Part of a small language model's weights: 13 layers, rotary positions.
Each number is 128 + 24 x the weight over its row's rms, rounded and kept within 0 to 255. Layers, rows and columns count from 0. Numbers have three digits each. The size before them is the row's rms in percent of the matrix's.

# q: layer 8 attention query, 96x96, rms 0.101, rows 0-95, columns 0-95
# k: layer 8 attention key, 32x96, rms 0.106, rows 0-31, columns 0-95
# v: layer 8 attention value, 32x96, rms 0.0904, rows 0-2, columns 0-95
# o: layer 8 attention output (transposed), 96x96, rms 0.15, rows 0-2,32-33,64-65, columns 0-95
q0 052:131164124170149131151142138104084106128128132112147114105133145127110114142136133165131140159126160119149114168130123143125133134112142110163123161153113173135165136157179135137128119065129120126076119113114101138101101143100099148160134124129123136118102129070144150133152100146216152147
q32 086:135133145097121128136138145165109117081156110109109121084130079152124121125115107149144101159107122119151125147111127073125112111107096147177147148107181140158091122101132139178120103139116115086079132168115178149134125159106134115097121094145111144138177126096139130099122117110140109126
q64 063:172142104105141166150123107102140133119130125165151069114128116112153131139155099116138135138102117109149125136128117173153085146110125104133087110187168073135170148111138088187118103123148126136151081115155096131101141116118144139125123134127092132105133126097119085142152129136108137157
k0 070:152107119105118123137116171141140144128137128169117118166085166090129116134121135164127170111103129096150109106185097126113133135105081147162115143122087137130137136139108145123159138120139127150127091103155121132113095153159119112173122112187107121116134129095141095136065173159114130111
q1 054:080141119110159135151130120150150096108107143121114123127129133144107083159120159154126155169129097150121147192093163107140114165140100154118129157095162119124120171098126125176155141124094139088105127112130112143146124121145149105142108074129132125105161117127123084165135137149115169095
q33 124:117127124128133139136148170174113135122155098143097125121119140145119145144134080165167151115136120126159129157137102089132103103067112158122132161101174160131082096137123141177125113122124111106111118167139151197142136132106087116133139084158116127144160119116118110141098102107119099120
q65 070:128126134129149122091139140149104110142102155108159128148113108142141125098099120140110114142122157141111107125129125143101184112091123135128099148112084133158147122096172137160080136183126100117094144149074095144131141160135100147107137178135104092161149124100113132153160153084132171124
k1 076:139156118138151107130137103101117141095114143170121138156135161082127131125138092134144169134116145142120102159131114140117117129128110119129153077131170124102083097155087118133136112125166195149172077126139117127111129137144115138150134088119110102110093183142172136100100149138093128147
q2 063:137171112155134110129136148089130098106117137110144142109130124144141144124133127081105110160160141095117102081144136154126142151145124120133115131170099141124199127137138095111105128125130135184152116110123076072140116131107119150115135161131139087138112117123182114083121127179151165129
q34 120:159114133107133129128097114110159093109128168088179107084141104160158132153119168119096076176106157097141116096117160137126114106132154150155140118139121121116143108102125125104140149135148156112107177154080127083111106117147146154127148157100105144102135103155156159126139134143143161137
q66 082:171101139103135141117113096110092146122138121154170117142137164087129122173157133167076115127124103127152136154138083159115122146128160115159128127189177098138200146155121113139129139113127110107136123129174139121146125121177138114172111092130129156127121132114146118130109101124130137156
k2 072:131180125097111174109079148147133151138113082151131118122142078107124136154118137134141113148133150116132145121109152100148106147139106164102073135121135133151130128091189112122125143110097096103122124114135109114134171164091119114136146096159162175138125119160072109117159115155133119117
q3 070:153081139118113131159096143120147093158116155168153080101161116162118145137153135118101123127142116128167099094134133109155176132119137139103108164111152121105170131110101151134189091107099112110130156111134117095085125128130111107144140131107131145143119126144073155127114184136096117111
q35 110:120136122095130107117151123107177137136157140088147122107102133122138116128115177158140114158088104085125123107146173146133136156123149137137136084094085130111104098101155151128114127165162161106126145141096124094126114089137131154169129156124082113111137167139156162127095180094119130147
q67 085:150144134145090104127138121079153150093161132095151155123113127153098123127143088100166147131128163133105120144150167092131140119095135142170150126140113152090073095112081098109124142167101102111143121167121115138136086131081101169117114153140139120143135120095155134137121120130111079126
k3 090:102135094158113169102132106119138142165124101110108096115119115119126130088150155116130131153166162109102157095133179112108137134141133134109125160115089171168157160116120159115141129127105093132098167140123129122129107123144156103084151149106150175092137059121102144168142139118136144115
q4 089:160144115100107113114167126088107083130129144102149143107112126140138116138152117111116124133147152113120110087117138099126097112165143147152123113149090166127138087091133108106086174141137085197150102139143099090171141127119120122131148161121131115171085133120178126122161140128132155113
q36 105:151100162115131134110123098082124096083141146099181135081133114125146108152121144088093104180128147109133109106151173143116150104127099123138134110128092167112145147132140130090140156162134152110138173165089112081124137113131141154124122130102104169111131122132154119134137143164135175136
q68 087:158128127131131117129152093076123163128157096138162123129133144119131125156137145140068128121093123134133128132126115121153092164142139132153131092205143118089166141138137119144108144103159121081150127118182153135147149114168143098178093084119109118117135144114154113105121124128136145174
k4 078:173153134111098131119110137107129117145138096135140116117143124117132150153113160151106115145130113156125118060120132111168102149132114162108087174148137106138141145103159125103150149075105135117149139091106112108143174141121132115122162160169171179097130129162117141157140153177155132107
q5 075:142154121099162116114154117125141092103152137111160150120102130109141127127139136106110143132114150095140064104133153115112080135149130179171124135169096191090137079158159109092119174121144133158107138138117150082139095124124158154129141134120145163118119135114140128115161158143103135112
q37 124:153140152103154131131134076117139096119135148087150123069144090129159117128099173100128122179117134108115120108126177138078115095141134127144132097129108160104131100121141119085122145140162146112133170175110081102113127111142162145129120140090110179120138111108157139143119137144114156132
q69 090:160127122125099130118106121088144145129163100151155111090111172114116123155110136128117118111087106140126145118124145106124093121128152144134101123201140153091115083115138108124104175121166132077173116126156136125152141125150129105163071120085137158129143160130148102116098126130110138170
k5 071:160131118142081144143119136115132139118130159113138106100158105183092182151158119165094123152098134144099125101123121088162100113149130123094091169142087109130154154132138107123109114113092118111119114128104102125139132124118147139103098130159161176084151130150076118130144136125145179132
q6 095:128112129126102106135098128112095130117188088139145139181134115080105159154117113103123166114126121166135166094144117158174149131140142135143131102122092106150122158132084128146129123158100087142117106074155105146122113173113125115094147163145134082119134167137117127130128095136129101149
q38 079:153124118153114156135138107110124114176111140147120150158123149148098160163128098164102150122144096146120150163168113149161150171097159077148096123113095084117145142097103140159124111127148145149122080130151129148148103091084139116168121113104116172135132158107095118130138090148133120131
q70 095:116149104128142112087123130134139118157131175113120148134159142134135128129103112118124131112159127160149172111121126163158161103104149101113160138109120111116150166125064149126112079148138130119140111100075110148186120155111145139139146143185122160132124130126074091141110084143168133125
k6 094:132082084138140141132139109108118175103152116071147150155125146061132113111116129106142095120139159126150111170112148109109135126138149124115129124157116185123140136127116129105131138108138100162095117127149121087149051145125111142122180152071150112116140121121133123133105157141126109152
q7 112:158144139094125115153124087109121126146103152101136125099136095152124141139141139123093083129165147121144126096106134128108099122171145140177100121147131134125134117157160096116154157094198139106174134174126112091147127097138134132174086093115140170164122108128127117134163152107128146136
q39 113:169143140104140121133125114098175119132123115090168141096134131146118127146085145133104104173151152122120096128123168102112117122155128166155142086151082143127115071141154123100121133136148136075101175183099075103151128089144129140123109145105128161127127104133129116134142134121125159149
q71 110:150128131123124129136111103061154111125155117108145102094142191139105160116098124122112122145117137164121116119118161091145119125125128153154100128187119157096096108128150124121110143135164112054193137130153129139141137098121156093152078130125135135119149129157125105111111125100140154133
k7 098:130147169149143137108104170155176104149094133118146122082119106167114143159163143121096113143112108141126127109117136163102081148103115109158093138140100122110162146115135162161132128147108122139149109128075079123090169125135145127160072141109099144135135145136140118148163127121148147086
q8 081:136111144135137153105139152119080106151060152125163121150149137124146134082117095146111101147109113138142136085129096156202078159127124142136096141172123071124124165127128121113116117114120125118138121121149099122115144164134141125159125138145141153134120169135071112094115096136121105136
q40 126:170121146124130138147056139138110105175115142107162109092165110146172121135145130096096118168097123132135126101140096134125124096122115127122115099165118123114121145141096096139178153115165156068146159126105096119112126112139170102163118149117119153123105147090143100121106117144121133158
q72 124:146097119124121131144092160111098082145099126168163105145141123094141151116150133148115172134087109137128150135154095188127127137127118084129147110151118104130143149158119109152165105140141091086163128119124100134105123115128151103173122148146091101127106160092123098110106101124123172174
k8 087:116094137117111141112109152168140076105109103099150109143146113110143113156079144139147170099122137148125069162133117144114114147154134165140051112131113129141146126081172116139120123170138121116125157166125162147147121149111144101108139159108096134135125124150121142103069121115132132148
q9 075:105131141116158084181110118176102168142145128172119099111136092123108133092166125091116113135104123143065159132121121148119173147112118118154158140091138115130134149170178106130156166107144135161139139115127092139106146120134123122120165145119143132147098125105109131145124169160159133098
q41 130:123112123109177109172114130126121190155106145130109130144157112130099154135155091111120105180161095150070143096149135112116124132141153094139148159105138114144136077180156158178126132137120114114130083108140123120121139116129150105104127134137115126167115084133118155107119112125108117083
q73 139:108118141108144095154129137114113162161142156145111138154134114119104125139160079107130099187141107154068133092147116109103142138151129113110151176104128124170129093182149170152099150113133148114125103116135127091129139136149140114097135099152138133157112080115125144096136133125080101103
k9 124:109141120126141151168131136078138156153148133135097135099116123152115157135159122148138122159124137138127112134123130125132148174118101126096115177093153126160126096152169144178147131083118155118134094080069106137119157116167143096125097103150154094102119144167152167150125140110117145103
q10 106:071123097139135131151074146090149118105162104139148147150146121095166117125142125130131155136126158132149129088124160128152110135113138104089098136134091136158164146141068118139124120163113114091158143132146135120136097132177133124083118161138117112159084125124129113139106114173159100169
q42 092:119090114136144127201115136094182125142110090112135142117162150100104139117100118091175113138139142155123144134082144121145144083134156142190116117161106119112118142154092107094117127144100138124111098123118124116136105138160145073155102141103134137152096161140119149150127162123132140108
q74 108:125098100145109154157080170106137139135140121100156142113160156098117127120120076096144167169107134133149154099108130110172145087078133115143088116147129130140145150141103099145111119098110121100111118137138122118135122153160168118085125128148161103149084150137135163124094098159147094134
k10 113:117131105105117133189138109101068132119155124114141173110138166076121145099093137112171143148131114105159144135131100101128187115086136158131160143145139142136094085136112122132108122126128131105136142141129115131146108137170139137187161141140149110128108139099108114115099156132099092163
q11 074:146122074096106144116105147113121152123111109130137155141108121116133147141129178138120168135136138140162139131115139119178101144171131169112098121121109147104116141110107085148112135122132093116102119141162123100105143113129155108105120138170117136108114187133160121067117093094061099109
q43 131:145161095084087143125143092145146104120088141109121105085108140119141143112163101113116166126095135140158170106108169150122147134131131142128122125135098110183132117135113136123119120108146155144112132136124150128137111113173104119122112058152161169107137121180164130123162170162102125109
q75 122:121132102085096140122123096125121105136112154132156107115126178118154171075133110111114167147106113133129148104122143148174152141097121137118103159125084121188123134139126116130129125133149095139108118127112144095143103154196124127099107126146146166101151129129172170099122169113113110093
k11 122:115106073126106098099149098167131120134152152105118136148082144116136133106133114070139162092113147117163123120121091100140157144134145149146092153118144132198085092151133161139121140101129135158107148103113158151115122129117137119133082147153103128121104160137177144118138167098127122115
q12 073:124140115116150098110095074122126148138126109131142167105086164117133100153116074127124139133088133121144151118126060127110148100165161134160112139123103114161144097144083091114139103112107139115130135132126134121149147118183116130157145148144151171127101099190123155140117150135149104145
q44 137:092112110113140156090139131165154139130100114120116124112101167111138173157136149092133150085122118139105159139117123134136113179138131145119097116094086099102174152083103129151121130128133121132115128139085133173113142129121150141143098113103125158124108174176135149172103095095149165139
q76 122:139112115102152149067116127148163123143114115112120148119116170123138193140155153083113126076103138117107150133153162139139124150152146114176108111092083079107177137078121105143116127139127115131153101141110121135119121104116146139133133137112147174113107151160126135183122111123132143152
k12 116:133127074096152108075111161157154115147095136150155125158099145105147141119157127089097131118118152159109170114147143143142151158166155128130106090151095124134154112099090137135095131150147107101131124139178119148094108154125146151161110164145093140150118124110126119132137124154065132114
q13 087:101147181131146107118154110162090167109118113113092113094095128125095076189158114157102122160128086125113117153167141115149155092139123149133154142108107110090139114137152144133147160131151135136135095120129106153112155112093094120126107099125125145145103098103150132117147180112101133117
q45 093:110085104121091142100076141128114134122159152137143082125146135103119121169122093132141120131120110128066091115151117132133164168136127107152187139130136113107129126127131144156166115115106099127128099177176145124122169122136126121138148175154073118153128131107122120129162166111151102121
q77 120:104138116101094109129118131157120139132155154134135106092138123129078121149159084104112119176140107087057089133131113109113172181141167131109147143129144129091131132134178104122167137091133138129152108141151141133130158103102127147124157115122087137179115126128106096110143158106132129133
k13 123:139131156121103125153126148135126112165153156121121115134173099171110125150126140130123126184089121127088114152149098139133159197078101116117094134126102115101156136155138124152153106124157131101146128120075113149119178131128120125131122108135065127151137165140098151127114108114140173106
q14 077:130132167131129120138170127078103114106116141106146100139170147174106143106121134130140136123138127092168117158101137155085113136130135117150120128143091135116112108114152111162118128132141147132113077104093119168134145080058094124113162121116106143090110136118100149153132114107188103153
q46 117:129128163127135159102131089135121128122101142138107112076166143115083144151165125151158132141109084101124109145161108138116131110126163098157124129112170117084162111104148078132155137104163133122116079142106134136120164098113144166114117088146133144116161128120136102129160180164132094122
q78 133:109137162141118159088141094117113099094096143127125123092150121121087135142171121149161149119122107116151144163157106165117124128100130097149135145099125126069156128105130083137131125118190133145124082126116143181122188131113126160121130081121116149104166145138143111127148165146123134126
k14 119:083152180128127091102119128123180115177101113098110156136095133157131103162155115085128125132139160134160143107156104122131182112142095154109095116147115114128117117119132139141080121167117131153103167115091104141121144130127127168112121122150074168131145133126127133126134078141110097132
q15 071:129111114131145112129157141107112089123124163100138091164157138126139156141153096151139145102143124178123138173105142144138170117117107149130158140102086134106121136157120125187155139134178099174122099106127130155130193116119133167087128151140113111165102116141118141130177126147132149107
q47 134:109099131155084145117125124121113097074152124130170103111132105108129118118134150136152131106122110131145101096120129111124100113105116162152134123124161140086125111133106137173174108165164105117117118125163165132117162144177141196095130147135151109119146077129114135126142198149132111135
q79 122:122131133148114124113154089151093105074138150146149117128131104091120105116125130125121132112123099115162114097079134119140148115073114151138139113121155153096108119157093142154150097125162133149131138098156137127145143148166138192094141129142141071127159095148127127140116201164117130139
k15 123:134125131133117112136133125109134060117162122139108112094115102115108132127144117120179110135126147107134170117130096083100108095117134156120120087115150151128100128149117143145133118126173171113111135133082178168128169126150097152110148089146100106142144087127121122154165138148163101180
q16 052:134129101096148143116155088119138111110134112062131136141148179123082134133102078100116165132160128143158083128093097147109123107158119117099148119152098111119133110114137123161128093155107101097103122108153132102107113137117102135105115077095161116150134185089146119137116129104119120135
q48 110:123132137136143129091133105119138114151096129118163067088143112111118122081131166089077122155124118135130138094134132153135150131173180096118110129169099104140162180114132111115160145119112111172138140102109096096129129142157157140109126179097118154116120120120114169118122137128146163104
q80 094:100150127142137120099144138141138127112095152101142161125117142149123109096128128102141103096181153140098145124139160136104156100142161126144146158112117174116103128098102117086120102140109102159098132147090177131158126115097108162097143164149147120159083078100159152152171111121107132120
k16 070:100128107123106138112135138084121161124145109117088196121132108114099169134138099114126112167151123115131131145127151067134126119126081129138133128139142107165141174135146132143126134085134126109115139131128119111112133137076118135115151071159167179128147133166119083108137085113171145141
q17 052:143113137084105093116129113128109105185140133102123109127158093136116171169146137122115154174167148123118112108119164141135130135110133087082136140183089150090159153115146135115124125142127127147146145084132109070114130133118114098090098103130121085106133117101146086134105150139104119115
q49 099:141101144106113129120127141141134127078147171118167108083133123139145129124154112150134091157078127115174126136134147129135149107084133157103153113122148176130088102105142109134152131164148146106102139148078137140121150155154118149126154123139116155084179084153153145132128181127093121120
q81 069:132098141106119125102097138134135121141144178142143174088104137143097127135155121133119164119139145106121136091168147119138150100114142118134135124133154226105102092124128154110082129126115120135155143114126118139137130161088096148121153181128128098149134085139174124128158118127114149170
k17 063:096166099104138128122135145138103131114087091116066136096123122119088083092112133078150166119177127121084126117090130088134116134112105125093121132115147113117132142132112140106125110125120113165085127142108155137137111147076135133127124113154136144177124122099117158129106082133137107076
q18 056:128176104164153169118112112147146144112132121135107131124109109117146111133076119152133179104153145144083151133122090079094174070129101124097124109150141120137107152131092147116138087144104122137146117155102121144149065163133154150119144136139155108164100151134108120143125118110103134103
q50 102:122169117141162105120122076101170116116072160119171138139110133120155124138135197117120136099124080106124126092108140153111122151148171114138084136147080104120144144121097116127125130117105118181151140099138106102126125111135172122160143184106131108136117131147108139133139124141162144109
q82 065:112141103123129104108131145108090148099122098089077114141111103112158107103137120113144127083149112125132115152135138162109104132139121116157178102092122120108171154143087134135130120133178132127102122149149138083114117110155071154133157105148130158170089117098139100134119110125118065117
k18 068:135086119083110119145147122124147144150110069131132139129110105142096197130131140125119064146124108134082171103101156096121129136109149134096106133131131100142096152133156112143135121087117132069129131091115123132148130098115139133145100102108138151128183111174138154136128096113109141144
q19 083:164113146129138105117186151112094122161087135137134152114161125085118117109173141114104115101146132141136095104159115137125100110157153112155134118117069156145138125116149104107140157069149150151154106151102114084125154087147141133148119116125112115167110145099162131098165132124102102150
q51 112:099132136116124079130157128100110114165141155134139135157130099124132118097124137107088129142173150140091127114083110113153154197150139078162112148152109120158173168129127117108116099078133096143164121103147117082139081115116164137112127137119138151129113164118107113124127117094145139133
q83 083:111143116164107150165117105118118110122139107163107108155154150114138131167121153142098134156103087118145114148118089090127088144135111136135092078131130107157175123153127106138126137106144158107171143137161153077112121125152173102147108075117113123159147132168115111087117133141148147162
k19 069:153139151131094163154113100116133147121156091138146131095128114112150093140116110132140101152094135152169139104150121096125092083138083189151132171143131123118135128111118127120184104155113131114120144140160065129075128131113123118128092109164136126088129183130135116123141152129139096133
q20 077:096151107167167133079138116152103166131138104154083147135093160096126125127100106134148174135141131154112152130114128135132133110091135150117136130124097142137123136121111141116131131123076139161093126128160139159126105156137132140112194174139146091116108166181106153125104075113119108120
q52 101:121146116168156120173128131121145145152128140153129153169141141137092146117132081101130142103162153158114148141137107152150134167122140094109121151142146099151182183128101109145141109086091137142147086090176143159145129144104128112130111106161162093122140121128088111124146136111124078129
q84 054:112123135117196096116169115165143134123110190146111163140100134140139113116155115107168151129141106116149189107104117150115108148164142138124154136106080116094115118133081106113155118121119149152176124152117117136089138121101138152120156154132132164127121107138178098123109094130128107140
k20 084:123136089156166071113151110145111128084111111115128145136131167130129109109109115091148128106136121118141089179169146129114166099094106153142170088132162154104126102145132132149147142141165152134118138150133155130155093139160132141139112132076090082120091130088175132141126130134131131141
q21 088:088132115143088087114115160120134177131174139141098142143152119131159148147105145133140169086151134128138156114125126137160144146081149104103114140108148148152114123109069139133114098144105100134121143115156129148131097145108150179146145205132135105129132136139129132130092102115086092104
q53 079:093144137142150154165129150148173163151109091177109160143127099137156141117086074126156133126138106154116127178125144135141102156128171108145133106123072115110163133125095107154119124116105100147108138090185135151138097136115092106131129132133098093126110162125116123129153111097146123110
q85 077:131122087169137128109144077148128131118096095137143154162094153119138157098099099052118130131138141146144181148137086124125142127104131131112173141116125130156143133155126115146119101146117171115168144124145157155150112135107099093138188143096157130122091138147109107120098130098137121141
k21 093:112126118140148071129142105109129138126165135127076141117129143119136116125114137114180157137157125120153124113129194128118145095146076141104150096156166152137086104196132130105157132129125138145140125136122124129161070096132141139123167141128125120133104144097184125122078131109106112131
q22 091:114143147167147104133111077132156132126100132116139121127128083118100150137130148139119072118122092128150111146127146134144135108076088141119130147088117077138087081156132131155186121144124159092141140137111131166095109077139100147124103114115108123099183097099114135130128128116153136139
q54 108:095148112112126106082144138120105155136137183139130131104132131150104133125184084142102148116100103107127108134144117130143146185089120109140107159099129145121139132119140116139130145136135104122127092138176191113133156163115129107107141161160120078147172118112150130101120157113130083083
q86 087:103155129151131111124119108146134144130118152120094104099119129156127139089142153157168154089130148119110073107126131144105119078109130128163156133089103151123106077132132103099118161133141203127144122187128167138116136121119120116107108128156174114132145070123143144132104165126111140128
k22 085:139107122125135151061115100152139131147120152126149173135188146125154119132137193120114129128083155140182124122119139116134156146161123124122109142120093124143135131078097141080116163113155131138104174152117085112116106189113139125153145152102112108143115122149109137124116121160130120151
q23 098:131111103154122102135116142096120129128182146181143161176133133139160151103124102125139142150127120163167133099140131180142155157134127131145134136136120148151133135130094113145127109124121110142113141071174107100111125177116122094157190163137138104142112124094129123105160078156110109153
q55 085:128112090113150139136168103097138145160139127185107108180144124100136132074146132167104114140126125103113128153097116131124153124139119107116124121121124167107141103140167112149160101114127151148137166117124150125135139151157178100141119098118142110107113076091164157106134080088115117175
q87 106:139093096131129133166125102099131138112187097164104149178122164111134123107108089116135127117131130146144149128114130135144161138103143137117145142093150132138139133105116092180158056142106112097070126123149154121133091160096120139135134124131145107097096128134120164125134089136154082141
k23 107:094119107140149073140124126116118153103188157141080118112111157137131090130094120145142117115171115119122108177122170134134169146128113097128132077098164150137135092155117130124158084127144097109098147148130152097136090112132134104087149124120130099124136109098141139129097125106150082124
q24 099:119111147169074128100104131102141134130134122157172126191149135137145119116106117123122130111153145141141142093115101121177123166096113097114137128127095110189116133133090132142114070125082108142123107087119152106148146142121167110127137168131119119098125156119099161153095097105146113140
q56 093:117134110121150113146153158107122148199117177153105104112113169131088142117137088112109140132118111129125143116093110114157133128111172104105132153111165132143159098119125123157103111126093161129132082125167141090106101106137173087134141145126120109136127134086095154140171113123108126079
q88 084:158108117150114133114108183095131113176100135092131108102147106169122115102147140105119113153083130144169151057131143127148117084124141150107140129168160128130109078100134119152102157104138127129158102135146114110090128125155182125114117142082160128127137117117104145167148125132125140115
k24 104:123132133147113154112143130128149128123155138107150169153157100117146157121082139118143168125146115105144114119112164104117135101117088162101172129133115166148087085115120089111148081119124113147151126168118132100155102113153168122155152162134156111161084138124107136152063124126102135161
q25 081:147135141131159128151115169114106141148140132120116086130138118113114144153143128121133126148099137066134126113111107146119120099149098130113131107114163143150159142136176096116141132081147174130154131146113149084109138089137099142114109075142114153185076152096157135125136080175122152128
q57 088:109131132119120141077110142119106136161149161128130121110172140096146093091153131102149127137108121089150114106165094150118149099150127082144147105122150120080165179137091144108145164125153105112104160131087132132088136123128108145103147174122086091119137150097110118160130101113113113145
q89 120:114131143149154145148110132131087145124144139169121107183182143115136138134159119123114150113154141109103152134140086177168131117097140101103144118115113109099193186124108124130131141112115111133109154116141104163122114127125135136142159128130087105139134162121087116151123068149140179154
k25 113:120121173117109161122094143113079137144153124168112118147186132133169155153139139112134152157109138083136133150104114126138118129098111119109133184091089103145144132088133122135146133143119111129081133081125127135087133154123173143128141161118135094107131142102067167130090124109128135123
q26 079:092136136062129119135134113153112159118098141099101150099069115129162164101090151109128121081097178079096143143136113138118099143158166165113095141139133119109117167148146139114119154143137098145114117170165112127105127122175150102112132123130120132121101128136123152151148158104121116130
q58 127:079097132148131162092123162131140151180110099132110132130111100122117139120107166144139160077156101112144174148123148110154086124125162112136125109123113094107174175107093134125092150170093123106111076137168123158101145126141134104110126160119107134127133139119131141106136111120150112087
q90 115:073075119155101160106108148140131142147100131099087114137080144149155098126102136122156167119112140085158181146089153101123115146128168161120123136138117095136141164111114144114104137137112152101128082162138127125079137126128167140108125154126123133109143136096112141139131102108134087095
k26 113:094120125132123119153152096120180145142092126184137127156153124137095159120136136138165176106133121135172142127137125138119148128122117120092156076124109096092137124120063102097151160134137157155128105133142121117104122146107120120122170127180145125166096164131100133149172136147099155118
q27 087:128115167144085095125149096124156105132101105174153124117145173139116120097112128130151123138093076165144131115111121140155115145109132079149106164123134100133122129108086155124162106131129145126115118103137105141109167176130107134153103162139116100081176147149127122114095074099126149126
q59 117:150110091190070126120157135149107114149142139144139109105120164106153137114082149146139146096115088132171126123119121165123107118103151118137141118183151110128164121122102117166128114153123135072099097138160129151092168113109134114120118184154156108115162141095131109133118122122133147115
q91 133:130079131167100122091108128122153074142092124151139096069129140115139100114080126145129110141122077136177100121129136143107133084138159105143123116180185123134144120115114149133128105140112133074119105140107150127090157129132131110133104162120128097110150138109114132122131137102116177107
k27 116:116153093135120107142097144078215118099146108106147106113143141147117145110119108120130184152108128133124140116111154169133121072132131136145138078167146176137091125121092117125156096136114126147090142153085155101127117138130090108123121112138137120175123130139130145145124113156116149145
q28 083:172089102158155140127150121109088116103156129152108141144088137085133168160160116111133124065158093145107138160133119155100167123113184161091167135167130119117173119159140143106135140101126108183144122134148087127130137118133129136118125094153142105116113139136105108133136122127102141132
q60 125:111073103117125124134144133115122150143120129152111178158178135134093132095177101118143146103142104153115146142185100098118127147139107116083125138136164099145142142168144131172142144105119103099125092123105099127092097097123157122121152134147174113156102132142117119111138095157140107087
q92 138:114094107103116130145121152125101153190108130140113174155176151135116162081147080088133121122134118150119147123192126125153135119115164115092148120105129123131115151180143122148133124128111100112134092098109117131098100106105145123107165144170159124138099141141121139116138083145134117079
k28 118:111102125109091130123091137122112128154106167152149127117201104168155143120132139096085160095117136150143107158134105100135106116101107161098127148098081147124133119130094122124161118092127139125126129108151131106091112117138145116129116111165189126086118146126099161120103163172132108108
q29 102:120183109075139129132166117124127181119116105094107150122113153122101154152155137138114149112124108107101119152112160077097114139182134142109119117120108140089123120149136120117092177159129142129150078144134146094153115081137124106158107118126117125196107124136106125106119146103143148106
q61 133:123105117135147140129145146120136152105116119124095169117134157154125169146151139156111101064140157141145165113127182121145145100162123188098111136090128100123114174115125146143149135137114113153123096099141129121111116127132119122095124104138220144107109096149151128164155131142129122106
q93 142:116124093140143117125170130120126160118114110142091159166125167137110171112128133153125142048147127136134181145138110113146125125157148156089088142094116090144108170117131153151112148134098112132134083092173155135136161132114121093098145104137178128134106118152104139146124123123133132094
k29 131:136146127142147116132128114136134096156081161164169101115109127147141148170135113134086113089104136172186138106111090131156146122165134155120118146127130094095124126113094155117110111129125133126158096098177161149121149154104103131132096102133179119135131137144118158129143156126099087081
q30 067:112114149096161147144118138117093110127173135143087127136107148097086140172154072101144118116099120119071107154139132173107133143122147113061134139137142113100132117108170126118134136099112154132156128104109127132121161087140092157125158093150147140125081130123091125120127139083117127127
q62 108:139144141126122100165123144158167128087145159132112080114112117130127182105112124149137109123105081116096128175165091133102118169126136085148170086085126113111154091144156115131057149133113133139121110125100144116083127122129115112139128159143131132125121149182151145146125142117122137130
q94 125:122116134104156102161141137159158133118158164152092087120087155124138162099121072161129136123093108111107122169137112146125132125147149074113165116109111124113162101135170113143107178121131138149138080124151131117124114084097120089151140121157127110104116168136157108127122164130162135109
k30 113:142164148108130116144077190141157102160174165112079098127117121138117184111116111157121139153119135128134141141159100143169114149097116122126122108144117126117109093112155140119083140114089112145132118136149109166072132110114140094136111148154093156096139100159116118112122120122146127084
q31 094:101072096156121145126127134127101116154142127149131136156112104109149133120119131116132107107111145110198111103131077144160159096104110132133119111150142105158135118124093102122143100092102156118175165110163109126134072160151110126138153085122133133116098146133166156143144092145143104169
q63 112:126186106128123118122121112102100158095092127141131166121113161135114139101163114152099114076157133107192127121124152115135148144143123145137106128135129126103097123165113099122105148122139086117137094112143108141104170111165108144124138092134217141124153129147155144134106152101114113106
q95 109:118157104105121109114143138141106138112116133104130146099100114136105154148159100149110107077130118147131135112123172091111116116118149185156149126131141143112106111130129090135119128123144102164129139115145112128102131097149138145078151107156233128146109114114158170144130175108110104136
k31 108:123167140120106113110103118120146086117123177155108124075109155148132112128141116133111116155154152114158137098147126144079161111172094183141115130128179149149117115144131128137107148133170134149141144133169111136127165117151129150059116115141153136064110147128120133137163162111131124130
v0 106:106102121118075094135138087147129130138112135145140116116165103082105122105136073138154140128097109129122130100145147143099078109090115138132136155132125188130151110103134106129123156157157123135157071136110122147145099136136116079159144148082126135090116122156149165134096124172136144132
o0 089:115102149126159139097125094141125154118156087129103081096104130094106147131120146099090133123137114096116153191108125128129160107156092138137163096142165133117133113195181109118155118134130119156112128108136119128123140070154129129149104111136145134190144106133152101107150154126133140120
o32 117:108145131090098113132128093152141163114131157148133105115135121135102174126099108130146136158092090114142132089130125147114114083101108136113163132126155168138117110137165139140120096115116164125130122152132129144138143156109122094147127131115091132138135109085149188169061127191110167122
o64 093:125143131116105083111098100145132155081140162148136156125126114150117138135136104141133118144131133157108101125130183148121085124088111103099156140086125137133148100119131177192141152122131162143115127121147098133142084133102106102156121168137149142134098148084119161107102139175125158089
v1 092:097140127144137104127061141142110127131138141118103202132087130143149118111099098135150121153087162122135132132128172119125118103130088186105152118097142112090147128122132113117122103169110128152146127086084127160132114155130161149158116151136099142104102139092180103135150135143123127128
o1 092:142160142106136111155192111127109123120130104090133156126105117137101128133162141141110122144163073143110143143108105144105163117178122142106138095082109110135163131167144076129121130123118118141137072148169138107108146152185105107139131164136131129111147126135135121082113084133131149158
o33 110:116146137122131149130097078128118135097145125114114162133113165156110131103110125135147107144093102100166138154144158115123153084141113160106130102125150105118137084159134173120126116117113120115115160113114185165164134091161129128170119105122117116142101138050155113172125154131108161125
o65 093:112155134162087091136058127114114133090121154108120163117136142136153141142120118146197141172094132126126145167129120130136139124127083131120164103134130100122164117153111103122146095124071139124135115103078142162128118094107125143158124117155103192147123146123125102150129124142127157132
v2 102:129156155155162125140112137110130130075129130090141130144105081110161186121122105146162122125099131118089143117141112105167126115105114120139103100144152129135113146137132156118086103135116158120133101106138121094132149108081059145180096132141166122130119155140131168104139110105144080145
o2 087:148117134098125115136146106133089066077126108099145177111158117128115118129159144145138127161126079108164150146072157136106109155159138117134085122078143117110116127136155080141138142111126129119136148107173128116120122146172123129103115160106139105145138169149136100115122110177149124149